From a checkpoint of a small transformer trained on Wikipedia.
Size: 12 layers, 4 heads of 64, vocabulary 8192, 11.3M parameters.
Architecture: LayerNorm before each block, rotary positions, no biases in attention or MLP, untied embeddings, normalized queries and keys, attention and MLP in parallel.
Training: a variant of Adam for these matrices, 296M tokens.
Each number is 128 + 24 x the weight over the matrix's rms, rounded and kept within 0 to 255. Layers, rows and columns count from 0. Numbers have three digits each.

# layer 8 MLP up, 896x224, rms 0.0783, rows 378-502, columns 112-223
133177104123169082132147128116126120085148123123110101146161114118134138116119130103134161157119103145114143139142120104123115161062152116153112156132132129104128176131116112078113101136154150109146145093172126092147152117062123127133150147121132124113131123142148166138153117145132088160180108101147119126169125135135123126116111118093
149147145134125155141139095108102135069181107072171168183150090153165124135171130155092170138156105121143074076150115136188133158079136111106144117087142110129112156108132139164122126125133132131116116115104143135151115096109164104106159143086097146154154164095086130117158162135161085135068141100146114130135066134121120145099142155093
105170144136120155123166160127136148096114131134131107081158131119124135106165186122077149124135139165085113139096104170124130094098146091125120141088108112111094120112103088133152149093120099126099131166153099145131153147133147111135128095144125094171152157122117161114107145117130110150182159092133155105182096132134124114108095100124
109124123157120155103135156154067165132138143127159151123135096136134123122136150103103108113124118151112149100108106140115136109144164122149138128095074116164132148138156144080077122140170082106112093130153111150132119146143146165103105115110132143129166123106122100167155134104140133144084142093120107132119109121134124139127160118106
132152142088141088159129137116123132091142137105103152141144125113141159192126112120138125109173109104076123150106115106123114179092083117123109145109166127105092153095146094134163138103169141130117114089083120138112133185118143123099126138127125134141114141156100160140107161119123130107141105127104136134126102123113125112117129109097
167103112142084103093060130112104158097151126145157115141140129141130095170181116099123117145130128133129129136133130140110187135130150124150158139133116097107102135128146098122100136162137140135109119133103142099121113112155118174152131106107098075114146149141111109085149131164122114102140182117097147132140103169082124143148139145133
131116142149106107133136100166105142127166112126100124141181140150145122159167128099112137136160100148140109136092086135107124108074137085074089116113141082106111193120146133145117097121167123101134129132130103146128145113118128066124173146121118142173109120153129165138167147141110095157111132122122131123156128116130123124127098135114
100160106108121149135160133136106138125125102168116120121126155130134148172143164152144133117147093104097103148081124136146114101148089118112146071104108137161084106109149125126101154096104078152128134106090145141093131136115161094117146115105116132168132125130099150127157163138108141108133110154103120135161138151126116114118100149169
116148093135126154123175146111108173137178122071099101066113079091099149139122158138136130149127126120093167078121103165070162162105139088137133132108145121134150167111097105112148167105135120124116095147140112156145120096123149161157103147099127169149116145096122108156135139152145107118128115107130132134128156100133168141076138120090
106161127071168149179115136107116099118107100144151122117137109113143135134105137109095134140131168133104115123153078121151206116142094108132137094112135151100106123107107141097120124090152106118106099139153137146090146088148105170124127136097105109152136109137094117123150146151122147139157160129061140125111168119120144149126107150120
114133120120131108124136140096100148125149111126176163104138070129159115152119128155141134125096134132150105167103145083114126126173133119117150148111130150171129151135130142113118119121132142109103094166143112155116099138129158098088103137077145113139178144103155129139110128110156091108098115144106125128168116157140091142119148140128
134137151131143125094111102124084138151134146088165139158140117166141140086125088131142111115134113124167157101112093125128138119133132116114142141112129097150147160139170112134146133090126114117127137132147152163148122101113152121157144120106122115123144142137077113094120130130143127104099075098102120113140121149122109074111151125155
126101149122136133100163172162115145085132146123114107157142133089168162123109115107126108126098068088095118129120144088102096133147102120103139101133114132104110119140185101138139114131141153145101109081144135120098107123141130137113118116136111133118130118124108145144148147118143132153097131115125153122146122125145094113145144164147
162146129121107151179119092074153144141107083129124105106129125149138132137155165112079138147153177146104108133085125109101146105138161076125165092101106123150066141089139130124132171096097136103104120166155154128125150144129112123145150125086144127136139098102112092110126159108185133124107157138084139117095133140105104133132108134111
109127114156134113137132138104075160140126161073181154143163118138187137137172067126117140162115122104144126080102080092169117109114123120123154133115117147155111122136129107105166191059140125135151131125121177177143127135110095105125104104117157125110126095146117077153180170115143148121138131147144120112141138131097122131133104100122
124147133128124158093139110128117135133112097119134122084113084104160088101154138135133116118137130125129132122133088162108170134153132138102110117119132114104146099119112099114167104156122124099091105088156143132153138130129148130137116144143133148131133139162122106082119121130149125107179109135139145141115137166084107150097122146124
173115117147097119133106173121121130092142121100165151120137106120119116108132107142093129142171117083142081139136145119145129121118137116092151140082127104151119115125136121160110153139121143150145081126089133117105132119131122138108125141125133112139147164154124141092147149148137093134118143111136135098128098145158097104110093166145
125146145159171081179137066088123108114137097116101113147126090146146138138142124160132167135178154158135099184129063099148127117154106116094111090098109087122144128109110120076156123107152146104134123089132123142090149129114120117166138135078130140130121179125154178150136120146084074147134141147104166143154135166136132154132101162128
115115112131120127114133130119127156118144101132187182114135105135134130138152101157093139167144152146140102094126136098170124129106092123074125171123171100136094155115133144158110146108205175090115088072115186141116159132111119141095180159101144118123123120126152153127165136140155089121110147092138139112150130118087137141124123162108
126105128126123139150135092104078114135128119134151136104139099151129096151154135086150143131154149151143135157119111157121111158117109139117155131182133095104141145153131118150130131127124154101122077116162116114130159123123126134112159152106110112112165175122117132132150121144145111089119143145113136156147104110097108130131123157134
098159125122158145117158121089123133145110093163144155127134101134134110121164149147109145154126177118095097172140086139150146121162152100163138129131113168123124163142131139108153141120150170132155108123119185164092117140134115091118104130102088113147130146073134111139128145134123130153163124145139121122168155130115113163109139143112
107155134147127124131121121114121122119139149090117153111151114121138150149139144143121141144123156136146132172111124108127108156122128070114118083143140155133166087138143075103178160133132109118105137130150128171129149125102128107110165163122130098154103116109088157101107188116097099137131094101116095171153132108105114130138121111115
143121112130158114133182129137106154127145103107147140101127110126159145169111136165150109128155119138122174129109105099122131127119136092126139172136153109128128167167104130133141170078125144121160099072095146150126141120116136116152142135140116132146114165103140161143129166144109082127113060129150154168143139129131114135135115133134
138136133169131093117135089102155179091139129097123129107150118133134163136128132099152118120117093094133072183126138119138120129131139101115102117129121107097129123150132133156154100124134147110097146116141129135149159126120101123110155118106124117144092135157135133116149151161113094179094179071114131163116144133159112143107144115086
153132130109115106111158110127128151091126137134128138134138110130133096151123131140125161149109143153122100099145116142155111145117097148092091125129154140133122163108125074110122119152153127155135145138131142108109132115132096143116106143154092147132121129156149109126125124132150150151117113113113133138146103160141145122126169104113
162129104073153142138122110093076125124115127119125104124172117142129137116118147069090142167146138163152169089120095142146152184174101087111105131136086109159107131120109129135191146087139099115126147126182198163125106095138145110107143152115092117128135137113086136088123160166187125107113078152134152159164131131088145180103102171071
164167124122111135170150137105112114108093119131121125130150106130146103135142131133130147163195113165166095119080101077120124086088114109079156118115123103106118157161140138109167132077136145134113150116103146151093171129099111109129106121160100102110163131155092164150186126136129117095110150141155173192191124188102119100116108162120
127144110146140103116151138111106134115087086097138117082167143106144158130127092113091134167099120120099130152096099103173150141136153085125119157115132138115151139143089088113164154106136159143127145122093148151137133107093119157123107112120091114110119153082094122138101164116084108145146148097145118153164183141085128101110140173097
138107109171105173098111145161078147121098122129172132127142123127114164125137140142117135116183118135082122130130092098158120168136141115089140127107108123083075163163146128123145126063149173149132075132114142116134143124064105090110134159094112110157137136143136127111167164142145115120110125121106136116138122133113074092152114138151
122141128164138121157140140130122132068122172145145145131136106135127159137187103122122114112168115129146137142159120109133111105131110126126097104147074115115113121090128115123128118125165204106144087083134129110111159130166121110083156145077118156087121116141130151135132153106109129150138163129125148106125093189127131099159104139106
147128131102122153091119133120117113136111143125139115131127114157142114133175163109141100133177151102115111109107155092118158074153117125112176100139149152106094121159124125137170124153133134110154091129161112122052157094153125123102166120119104166108158140139093120126145129110118112111118142134130147129129093120137134109132141171129
134146113119117141176144137133072111112088102132173108129126102122128122150135088144164164146143123121108131159121149115137137162104098141101151118129129110110130105120128075168149149141135150099119125128106143133104149083128104109126122113123125122161133118131110126098133136162090129153144148139106124130126142128106126110122124111145
144114142106118103128113122107141105122125126156095147137110132154171140157125139107144132115129132141116099123145124103093160143116149109114142109110171118140121134112154114131126147138140144104139122145132113148118125104092162146104154151122118121153166125113094145138154124141120133114122110129135109113104111125166146139088128143090
161143104162104160101084087143100158141137140073132099156114093141116126151163124103173110128136161143099126141122132128118120117136135119105116110078100118134128152194133136125122109116150172071106113133132092174110141129179114117147113072142096079151166131161105153101142159095120129103127121105088146113114102177119132166117117149131
117133159109137102150134093132176155112157126127094140127154145169132144133128153128080166113134143119120096120129121092131130087139129077133079107134198116124128136117124109128149144147178145148095152146141159119092154096155147122111174139098096153132126148129142108100134142112111086125128142119076140104173112169134137144154124134135
155126113142118151111121134079130166095128176156110137138138119098166129103167129113149101142160121135125127086098138115132127087102118123125138134126103131150145118143157151104107090109145106118121073124111126135142123088119128137118131173132137144111137162137099106120145141145127119117133140111157139151127115127131123133103135133127
153166092134125121094134117141095141089167135124128108172148139152139144125153105124161117112147110157181155095136118131118121108161150112096097141119123100139119131143135092076118091162147120092100134091124139129144138103136101118128170119116102130136110124145128149108186145124143098153084143113108137163133088142114105154121138144110
123123112146149115119171129078128083148138125125109113075136127136140137123134133084110127122136163151104126150065121127098140137146145097151123112118125098120139137101095127148151174127135097118112099077128139157092170079030070132131142129127106119156121164146089171122136135122165114157168120088123178139125155129122165129093065165119
135150123151142131166149140142100131049172122105142125121124095111127105161154126139102123159136106171090125135132143093108105116090131132112146138087189086140116132117123124138091135143161151193138143114120115126111140144113153117161125151114106121178154180083180162097155154133137064138115142113134124111126098180088116137143109142112
157163121125097081155119147131123103091144153108116161120160129074162133146147176153140119153191115150105046113134145155148169142116146096151121094092117160125165140153148116108145131103106089101103097140129128135097116162132156130109139138088134122126147126129107148065109145126155155123105109145085130188169106130119121132165184118098
132160106156083142090122114104151117108169137093096103125121118115149131082134147150145131112091139170050134142129131091129137114103139098112155104104105153111087082146138145114151152136147113115133139148147167159131089096120095067149140139101126110145148142178091146111113154136150161183158122122164147148146129174080116112104153126113
137188180151149166067162145082085134085140162090127134103190141136151125083170171123062154152105104136129095092096099130113152164090098115115117126122172157160126138120113110091117150135144092116114128152142160120165145108088136113141157149084097118121142142115122143119107124095126072186118129080144162149183097134141154181115144133103
158169120125121148136159131142111131120150115128187102144142117145139131101123105095171140088151128103128143151082078130159178128132123093138111133111135101106117137162141110106111109115150136144137106127163096184094193176102132134114110111118121119178144131124156135129192155139100044157115173118157170135137137153098103145082094139160
131132096142115160150176129080108153132140113115123138142145049156184112142149164101139124153156113092110122135124110141106172127102128098134142081108122134123127112117168102157135157127164107115122114182114098167114146142094114150124110121134116165177178170132117103066156105114163117095121111143100117141131102124104126118092119108142
187141103111148138156098136096102150063162150096162120134134132139159147113134103113127140119153130124131154104089151125157133145089091101106112163150120169108136134133122119128111140062165167132115105132130123148136117116101108114123166146064076108129131092130122118104166148167122151104056138118174177156107161141152114105091130144105
112137131096167119156130158119134141129095085098132111107180123132115130095153166115114146131131140150122144100102065136111141134134165123116114156119123151125115138139153139166160126136112125126079123133108113147088143111149122116119112109114146138181141159095103108113104145172116145097159151103090135129124158141138101160112151151160
143106081089138168122107120143128094130138151145121143134158117152139159148123120122151138133130145166127103152146075134093126160141133097122135113128150077116135101130156105117125132104112112083134142132123167131113141082113102118111158144107079077153140125172102156116159156145100093162160108113180095176111078104148110130090133186152
116130123102108146087138085125126092098189136148124113163144138154154152117136163103155119072135126153083144130130108117096142113090097094104127120133081150125145123110124112067128108137167111072126128118171136105123115103135149129113162135144085151092118143140140076123139135135148145194140171122103154101084129136118155152135162134101
144157128154112092136110122107104108127099161109114150179133138153153134116117128088129134143157117130118091083132122120101150163128102108126116157102128108126145168171139111120164122114133128123118133161149118125126165173115122202134121150102126090112130142122086114113138149112147142116115124140077136121136083143143086113117108119116
113129092145104106145143116115071139104116152124118107120134041157151094133144149120143110121141109131105135105096088148129184122158116130102138117130162092189157141129133125154107115113152136115100148073134112136133117147092133111137115122096076111166152167135133115108186137165124138153130143135167133156105126139138107124107139078150
161167137147111155112106142158075138117168164124161145116153102158167117132122158122158156057150134115143132113101109146101157114122110141101147135112116158169122138142132042157124098123115104119141096098110140176152104114108088154121118136143126124137182133107116120119139146117094082131143145130174131153165096129141070154095140155137
168130108111095170116094121153118129111159134113161115129130102162132131126158145122103123103149114091120127107146137137107131105131143115144163097135138103180103105157114114113108116144105129107147107096130123141114146152135150103118154113126123162148139150112143134123179127145120120141137134157182178166161133143146123136130123166129
135120116153106132089127171134161157107116121132155109079135098108134110103160129112094088160111106120138163117099146132132133115133136128143093122127169145151121121134154139109142106127122104141122093137152134124107125152130134103130110127093111127135147116128144129137133134135153111123138121100163175143133140151107148143153144120156
145134150095164143112140160107143113136119121132150095105165124103132126133160094083144063190139129153123160109122134084138138130155079130100149081159162098106130119121128115125166132128150124132144070128142142133094112126189120101126129150113133161123114132110114148113132152137158121154127109090116164118182099092150148142104132188134
124133130129134118110094130146093137097176134077104119118152115131136153118137152082105136106148139110086118114116098108141117085158122117124084155090104092139140149127154138121126126084151133107119122117137106140133138162157131134147095126117115112143157156124113120164124171098128100153125124145150191122127158134147062164120161151154
133122131141068167124129125172130117104130118107165126119136090144174120152171122135098134147100132102133122137139125125129141098156127134108098110106120096143126144087174147167155110102116137101111101100124153151125152148169115141128117111146132136153112149175118091122112176117089149137153107108141105125142094113121122145146148118099
158148130130174100136126089092130071107154144105116064122132126155132131131167142118125163158156113149085142124116094115077126163158138083138139136108116153120120123152142099121108111092131141095105153093139106140135165147147122157108167137087117086165113109143154122142143143215141121126114149139103106136164113130088105148080169142172
166130130144131133114099126105122121086156145119182078087142114124195129162166157122087136151117111105094116124130157123136157123142160137085132124107144086097102119142156107151104085156141160111100134125121117115128101102125113172139153126084069110127180093114133148091140130144112138162139152093133176144160136157108120181112138129102
112177110099179138117113133092089137106137157152137151135139098129151125136151132114101127135142146076142132125166105129123100171109163119128126130126103114118129164148099133113105127132118091157110123150151126162170095089138109143120089177124122124102130141127090114113106153131111109104142141166116125109155124166153180142131133108144
123147079149106157143183107142120117103161118120175142110124107150170103173147174097147146100132121136111097130152088106112136125114164145145131113133123118126089126118149102117155158107134148118128141117166145149117137113141109133102110151123135093135140153131123110092104144119111144154136104089128089149144119143113126140078130081121
156111116126127081181111103155120158091191132113116135155131109117178098169093095125090154087129129151096110108104087128111175171093169111152103171120169138107164161163125118085089127088108119140125099122161092132132118141128133138102097153132109085129129132135194123046144185154170114119127105113153090142115136132106133126066147122101
137138117143156111121080092142083124093106134111104150106143104173117108100156097117109159152131164152124121075076119141142151126139119113127098151073148157140130136144119121133123134135179163116109154156125152122138130124164137111107114118095105133153136127105149119125109143119131134131084155141131144118125136145124104105127119134123
161145118127085114166170135084115110120120130120147085118173129143114136118141117096114102121144109131118104120144051140157169154074098113112176144120146150154125122191156142135167126132140158173092147171079114172116139098153093116104112094114165071173128115141083156097106124151117160165155108128122069105101131185114181146064123102129
099150095125174150138181153153095123118132112147174163144126036123161142095149116128161161126127130129091143142123133082132121139125139118136152135114149146144107155124125134098132119115145130100121119102138171113107121126116135080131086133125097148157157132147144124138114150174108125143138148149142128131118165141100116185112128112147
132119112150137156130172158084129140111136089129175083130114104103134130126147100150099116151140156097123127139128088109101135129090155129134135073143147121116124113111127111163092099118160125128171094152105157121108153147106113142092125140104150112160141132138137111103176149135118133127135145109149153102126151149097151137155115158139
152132105131107159113143151141132134108136111150137104106133118133131123133134135120110154135113135134179126168121147115166112105144128125140116137144108092119144152124143105100101106121139128146150116159089131144113152138147128105131113092114139131151128151142154088164148140150130079156129135112129159147142107136126092161138138129141
167110112150063094131138115129095122061122131099130102122132107133109133161135070074126104131129104114109100103148162162135144162124096128132144138088141127127146128091107131120131141161146108107093108123162192104121139142119129145119118090110155111128119141178095127133166157100154106136160127138129154155146105139147157062093115094133
129157132105112072154159102090128128117128111099099111092150136070160124121128184115065170165093117126145111114108115141164153156095113109120119132098120112117140134104139150109145174133148115146153142148109129155119152108143143118137114171134117103147089118138088129162120141139117112099159142134106138157106166124114139169074127118147
133173137130151149108140132161125153115141125120090119110148112118133135104149132127079164135121138117136086169098113113126141134095181086134104140127114122155103140103200081137094115111095149158114163118142138164129137161134154102102142126067131149152116090093134148174126159140162112161111114157152127150139154097129133116136132131054
181149115110150155109130154147134090090093070101130115112127110141162137112161118107117153167144129132087106125123117122150150155129090093112117124096174121099133095152166137153129116151133141128147145141120183137110126113173108115115182124085104124146129099113112147116133117168096064148118088076122138153123137151138117145110110177120
173130116181100118159119082104111118097152152092128116120162149144188109131114192133104191100093117149107148112100073087139148144136128105107139146119075139158097085173166074125100119080110139140109117124106112171116141119144113107131157126109169118148112107141127137102159154200145112116122139132153115145147134162088149118083120106153
164116113092106154124094117115122089100118107141143109112134138143096138151130132088122099101125113150119161102153143169091161142131118112147149132100103119145150117135122108135131118172122115137121122147087125135129158103139123175128058114169145096128132139157108118137129146104134105089122146116101157117098112145134143098124119131195
165140124120091134158129140070118144111102149111137076063142089103113091133115114115118163149152128112083074156101138109103190163127142108107163164085147155112163116157171122160113186093132140165124140148134133214104137105120142131139083172114144146118166151131082167126160120139188122116101069102140150145155105180083114109112137170123
119159110136090116102133091120091124072156093073137124168152116160134087116109157104095146175128107179101104116120127156073100145069090142100134079045122079153152178107202113107116122154162119081089088112172119125141111090110148135121125148092133140130138119137132110105156137153167124172075157145129138119140078155142144127135133130117
118109126132110136102140159110148111097125117106154128107133112117198145139104122133133121151126088138135119123135147082142121126118122118139153132120147125087117126127143115145111132111120091121094098133143121123132100117153142115122168179115171118153157124103118102107135165152153159131121125133103126114113098123098138151143153149116
110128128159127126102099161151101142126115159136141163159143089116155136076116072136122109162196097101161138089121105080109139127096130130143116150129175129114094151107143104099172125110182131103126090108121172143127132109105076109094138132125108176086133098141129125134159141130111094141108165097142137123150117127120118134148140152163
146147134149162130144158148165118107121133128109116160127119086176136140136136134146136102123148109086110163117134105124130112116116158126092110139095129110117142167118123110106087122103159100084075086083139126146144117144118154162160119104109096129161143132139134130121082154156103129157117149120146148149124122063144135166098130096140
161235158114088133123116115082128145016075167160140137122136105140139127100140123138144126104147096119105123107092145126132150112119158126098103134083119108163144136105142124090102135139147112113103123165136138144127129114107130150130109140120106123120157140195112116120145165131141099173149150153158159134165125203122130126108131115098
138155093138127156136182139127110136142149101107110129134162098121169148115161108136112169140097119110104106141110088116178145140118120093076157116118125157129110106122165140095159153119164100112094078143088113209137145074135119126109141112117140130140166113086138063133152140158117130137114096060106116140143168142108152190104097097162
111154141080108144158141087104136148096114140137138140108134142142143106153156142102121120176128119129075086115130114130122133142105136107098112135105134153125120149124165152109142149128147123104091112173108199175111117106143152138114113091172153142166124102135099142119141169146130158129131136123079109145112135111113158137131115100122
141115146100164113156140185143148119145149101076143134106146076132147141108156137131125136144156144142130114103115129124127117128086129123144094146110164062123119117148132117132212093143137153118092090102139107145104141158135128105101113153101111135140164151101136182117157110138143131073128128107110134132128089130128097161097101146099
136117115123143097132140087145101132114102145147137125166143137136156104131138115132162147144129119129124109123097096135151130126119101141131135174129118086114125156102131127126140126118128107103085129138119137146110179119118136146106115096127097147108138091120133113121162139120162133139084155107148092119118118130135114132123149113098
132107131100119116187132134127145106124161128120183141108138097134137096160106146134065151155136164162124122135112076111136166142096145103067119105108132118123125142115096092142132174125146105145121115123081142140065171108087114123156086126110114110170131168137119151113139140151129114107129176160136157119103108123094106170104131181134
190205140097156108145100127152154107070116102135125123117184120123118153104193128134120183150117136125108137139077086118147124139138070139096159095133136111125116131149151100141192122119134173115171120143089143131114135204134147145123116120105114100128171078127122166080135135123147113128137097117138153176140138153166102093125109148140
118094139142148130106135107092107113111126109133135144081113077143147129173124102161112152164148140130148095114144124152108103133095118138079073105142141108147168147127102111143111155157124083167165115138113165116105139131103129130113131148140078122166140146140121142101162164155136131124138169133097132175137089116122101140090123160143
110136111143132151164108140136102133086163113105127150122123081132153095173145171133120131122157119100110136111135149126126132133111122142093119102123137100122151140115154088122121130144138140078102089128122091128155119107150151134119146136103086124148178159150135125109148146117129135121124138160117171154098108190131092147145110129137
149168169115157093102109105116106143121116135115126149113167138170147125167137101104140166146146136103137133100109134111132122157145114136123125146133138143123133119126112094154130126136145116151111159133131132128130120121129136127096144120110081140105156118108146145126128133136152130111112103141083122112134100147141136123143111136109
168149144126107150089118161130163126135141117133147150106114121122112134104162133113091124150151160112100090132098111118153128132159167112139146147142135099120141182150195118142167131103125159111134129144167185143146147138111130093102113131090142108126156095123096142115115146136127129122132147117180140162138105142155101143117142121122
186130091139141119117102166103117098120111127127146087076174088107146148128121124126146176105154148139104112123128108107112114150141135121149117104133142167107188111140172103165139112147130139137093131142140126109108136129129099143156154149108113081132120129083123151135140127167114102109103129091113174121150148193123103147142113151132
143156162142110117144138098093145120107107093134123102087134116160118129108136172179122138164144113140088104140124139137113149147114130125131159110104150124181088116167138121193174138115102136171103131111121178117108156123117110154123124152143131118139125105096105117148136122174110128165162157125152124150148127110128135146109127093093
133120118115134138117115089121112135148108095142086131134165122148140088142141116059098141123138141149129148107146103144112171148113113139119149113143142145136150173150128102125152127123122099110150088138121120139145129115144105141112090107149131082123147134124109092150176142128111124116091127119103145188148142162102112127141081138152
163158109119118143158113124122142155135119108134153121143170112117187126108138102132123142103107157121142137111075122117115139121099131112130156082148178167157119097109138146102168191088137109127105098118152142164136133134138133149100129152135144121157150121117123128149112168138127123127119099107163070159148147179091093153106107136122
156130131099086107148126077104140096135145136135137107101208110148160155170134135120187100157077121104108099130122111126110142150135135109138130129152126134164114090134167093120154128152105142146099156104112119151150120129106101162076147106129133102146126073142116161099155178182149135120101104149112073159126110147128161109112102116105
135134151138114098072100112116121105110108135096100078145150122133157132083149148107114140132117149132111151078085145125139189165150127114136126158110125135131127115111186147112163136151133140096119122133136130131147129135108139121100161130131069098119140108163105091145131146095187099117106095118148122137099134154127091179145117179146
105131110107159131123135120116113132137151092092141114142158123126155148156121088173082167170127139127124111123098108092178116189155163091115101127071139154115144116141146079139174154087160128111096133116178115165137146093159148110142137115129161152163123124114128141133114169129117100113122128116097096111125125122117101170107119125076
131124086086171138144100125126102119067121099134141119118136091127147136114123104117105134108126156185128155126088092137131129142125172095151156150075130133092156145170104120124106142138121138133157125157147115160118104135106105131122090155107121060170103108115126160098151144136111074105114168128138123166140154154131064130064064128176
111161128139151124147151118081101140128127106160148100137144132114131101178160082149143118129120128132083100148074129135167132116152122126114136085137099161119118118147128107139152122136124123144118139138139153116077172138128138119119131127098088154136128130120157144151144124132160120181170134121116100135116164160102113129125100095105
114127096158136148150129135117127115095079117113105058145115139119125119101172093144126121146142095142118156108130127138119129135115099126099079137123143092109106148088152159130131116152126163080129130132135176118104176138130117126142151105129145129172150108155120126113109142167152125126122138124130143126108097139115155108158148150164
140142098144130077134152123087115102119159098119103089141121129119150118125148117154103098156108102132134141144105123143145129146128155119095076135139142081123148153084134134131137134157152118132129149120093130117099139114108174145154134120149105169164125154124119131153128138133127103147124144116127120137138124152129129145103161133117
127160148113147118089108113135137139102110103093131135128148158090153128107156138096070089156136121135153094111097143128179170118065145101128070164117121155178136175140090142104075172112173071163106100150154119136159150150124164146150141124112138108159135134120116131123102168144173089130124138127136146131125192132107133136079130120126
140109074123142144141138094112087126113144139141129149131149098128132101152175107138139123137127173088088109137142122062126150124109082134113126142140162156152112141115131140108131126164164149122113093089102136143122141162151123165125120107093118143142135106161139137136159144152084113108135132184121108133140104150101152129145128112135
131141128107135124142116135115086112076115101130169124088106105163138072121137158146113122130169112165145119109120146099125119125136103159123132133126134086100119132133115117172101145126139116123127126142152111103100167125137123121137174148076114117117153098141144103140167136135163105109157135141082147126142104143076077125117126169096
138162144123085130109137129143098144120119152156170138093159124106122150101131133105080146124153140135139137099119117134122157154107104138145150163130168148168177181167180106127117153138170105137084095137115097149128196118094104087076114150135117105131149087126095097060137153112125085112091134131078152128140124186141105166085117114121
135134131112112134104123124109149120144155124123143122099127151114108138105141084139163110140131134080114118125144112099163169168156171102142083096107094138151108121150141144096112119096138158100141119117092133132170149183125123147121131122117142128149101119146143121115124143162142150179097128128131126124142183105105120119126118127094
115124159137185098165103119091098160062125149137115112157151111130160126147093094115170139105190153165144120111134133131108135116103113115126138100147123151110086163143123123135124078113173149145150105122150165161140097100121116089093133170103109108090159084116147120091170136134135110124168136106105148150155151143097120165152096118128
151140107176118166134199161094118152129153122154105135060177100117154114111141160129118116130109154067084092138153081169162140141072156115085141115142136124160133150113120134153136167109159078136101114121129093118067175174129125099117069093154128097122211107117089114121138140160128120095136125129124135166127122163116120124093099163150
101164111131109131155111106143128096104150166147118065163151116174192142141184167112081149130151080124052136115078152152098153150124080108091128121070103100151149096153121103081166126166129107089080136136150136148097146096109135089128170168117124144121174105149121140098134144168103165120109118113070145151157129141081140132134126153112
146146118147131090175137147146119097109150089082131137114145116120162111116132115150107139137117112136111125165137138134133132154111144146118101138122162109117160129140154119134102126161129137144118102120122117094128126135119141155139116123100124092153150120128115125136117125148136125105093153141108113142143113131144125125116132154083
116121135125133147099107099088082146124109110155162184113147112114147092156173139144123112148116144091151114152112118130107125117140168116124119139111125139164119108137117125135111153160139108148125091147155153131111119141124103141094088115110116118144172077142168104112119163100082142130092184175132108102153152167132116119129111178120
125110108166139130126100139141132142137108157131162112102136099162167151111138147150166138158127120100121146101138119167108132127091144121107105145134122141150105117091147122173111139105131112134118107127103138136140150139100124113122076136138137120174133129141105105095109151135173124127140113146164116122162109117109145141121104096132
113113115147116130104134126112106128125167154105151158148150139149147140153147129132116142119132130140109097123111100139101155096105147107107118165078118116125101162132156105126084117120168149139105138162113126183104164077075174137107117151098117144123112122141099114155138159125094116163079172135119140129126127111124145121128158128135
128147120075138151176090157120158088108097126081149073122144090129186140092138073138092117164094127103088118170111085122153140196114138114136133149115162118086155118150150127068145164092138129114094132150133071144114138118108146113135090167112103098157149109104140133146131182154149098119111101139169090178144108128150111167090108113152
152124118110122125132104132093085109112109112112127169168118104119134132135139122144101115149171096151142123150104078123132150089141127116118142148105147115099174122101102150098099137110168099154130142098132177131112145106137122118123115169153159146152130195116137182142119127086139133155070095117135133149193117109118112140115122120139
166104091133124147119120159117096144118092130162145090074158072109140073116149119132154088131130134106055090111146115098085133142145165077119151142071127096108132087145149127124153160094111160128159152148125160242056139131123156092103083152082122151177159182075141152138178150151150124112111097155142160161126123157122098139115125157102
135110054160134124157144107109121167145115173126154142126134078118143153105121131136130097186136153136106127140105124101130138132114105095112167114144111150146140102133160130127174152124124138110092125118166145139129137114140113092100133113089149152109131098103134100099132156172119173136131118124138138148178109117102123168081115086120
118145108110173132111177101079140133144172139128146136085130130130130129126145160133089142178103092113131153122119128116138108090173072112113107104135153104169084175130093092126134138099164099136157141082109159147111133137128140140137170149098107146118115133139130117137138127170088114133126137128137167144182171149108134127137111135112
091176125166113127177141143161118106116113137162097155137170101152156121146136117134152112154124148139103144146116104123162175124084122136153104132173103195151201111109163121107120117119153182135113107081104166126100130187128122103129087113143075077131133133142136119106110137144129118103134090168143129124150145113089096123123147125135
126125136071139151170143107146136095144158133102110097117126155126129125149134129146160129114112163131107122156118120116130125168149127114125116084125108089137130114106133115114157135134144107080089129113148107135096149129175129096151163124128127130110140146137153131158121179117127106139142161086116142139134131132138112184146128145127
158130126117101125162168090083168130121181128118162138102136063141159152098185128088135123123182091112125133113148124112126167107096125071134128158123164131129139145156152116126182140090186161119130124126102138122115132170122114150129156112141118100152134123162128151122160139104141142110128073099101172148162072126101127097124087094169
092126134142134087105145091112111119125141128116118144116136140185151158161132123138100166111107147139145127119116148164146133151135119081108095143110124134147160107109132125138115131107170124106125138112125118130127184120106129134071176159083130111110120119127128110118116171134092126119129161094127127108128155137135151083116091147115
126140083151142124102128156067112150130107119109157103135158083103120136135115114062147132077203111092073138113108077135130170145100111114138131145126136146139156141124127101152113146144132136091137111142146125158148149120102072106116103179133159099111162090119112114069169135097127120100139118115089144133138148116136078143123110128139
181169121088139119148076145127117118077148103141150131119181144087143127074153127143111141126146116150143146099099157088181112143119119136120159115130147114143185119121122129116179132130143184106136120129097120094083170102117145152111094165082124126142179163114171136145110135160110097115129082143172155162163152213148121141147127159097
106148116098142105167098098128079114126092086100158138105144119147166148114127156126125113140126129140130124098122163123125151160113144107106125145098088110120146145116112123120158161160103103132128132144143154160145137112147132153114132155142097105125162103154090156101112139092114110112177110136142125121152100145110112132133059152132
124117091124076131117142142073150176054159088136174117130149088085167153165145134086105111138122126157090121164133107128124127113149113119145168169116157130138134178127102109087141131144178119149102083092121125167132125103084104145087090140144136111167131137168078112118152169086100125192130152124123165137103143149093136157108151144125
130131116143106111129130128096093166120084100144153146116153119131158097124125115140133118162108106109150131124103131129093130108086139144125126134113128110190148149090175115172107138121125122123132067144123088122116123114108141140110127113137149152153118125152141100129135132100148134107105152126132153142135116128118147107115105096131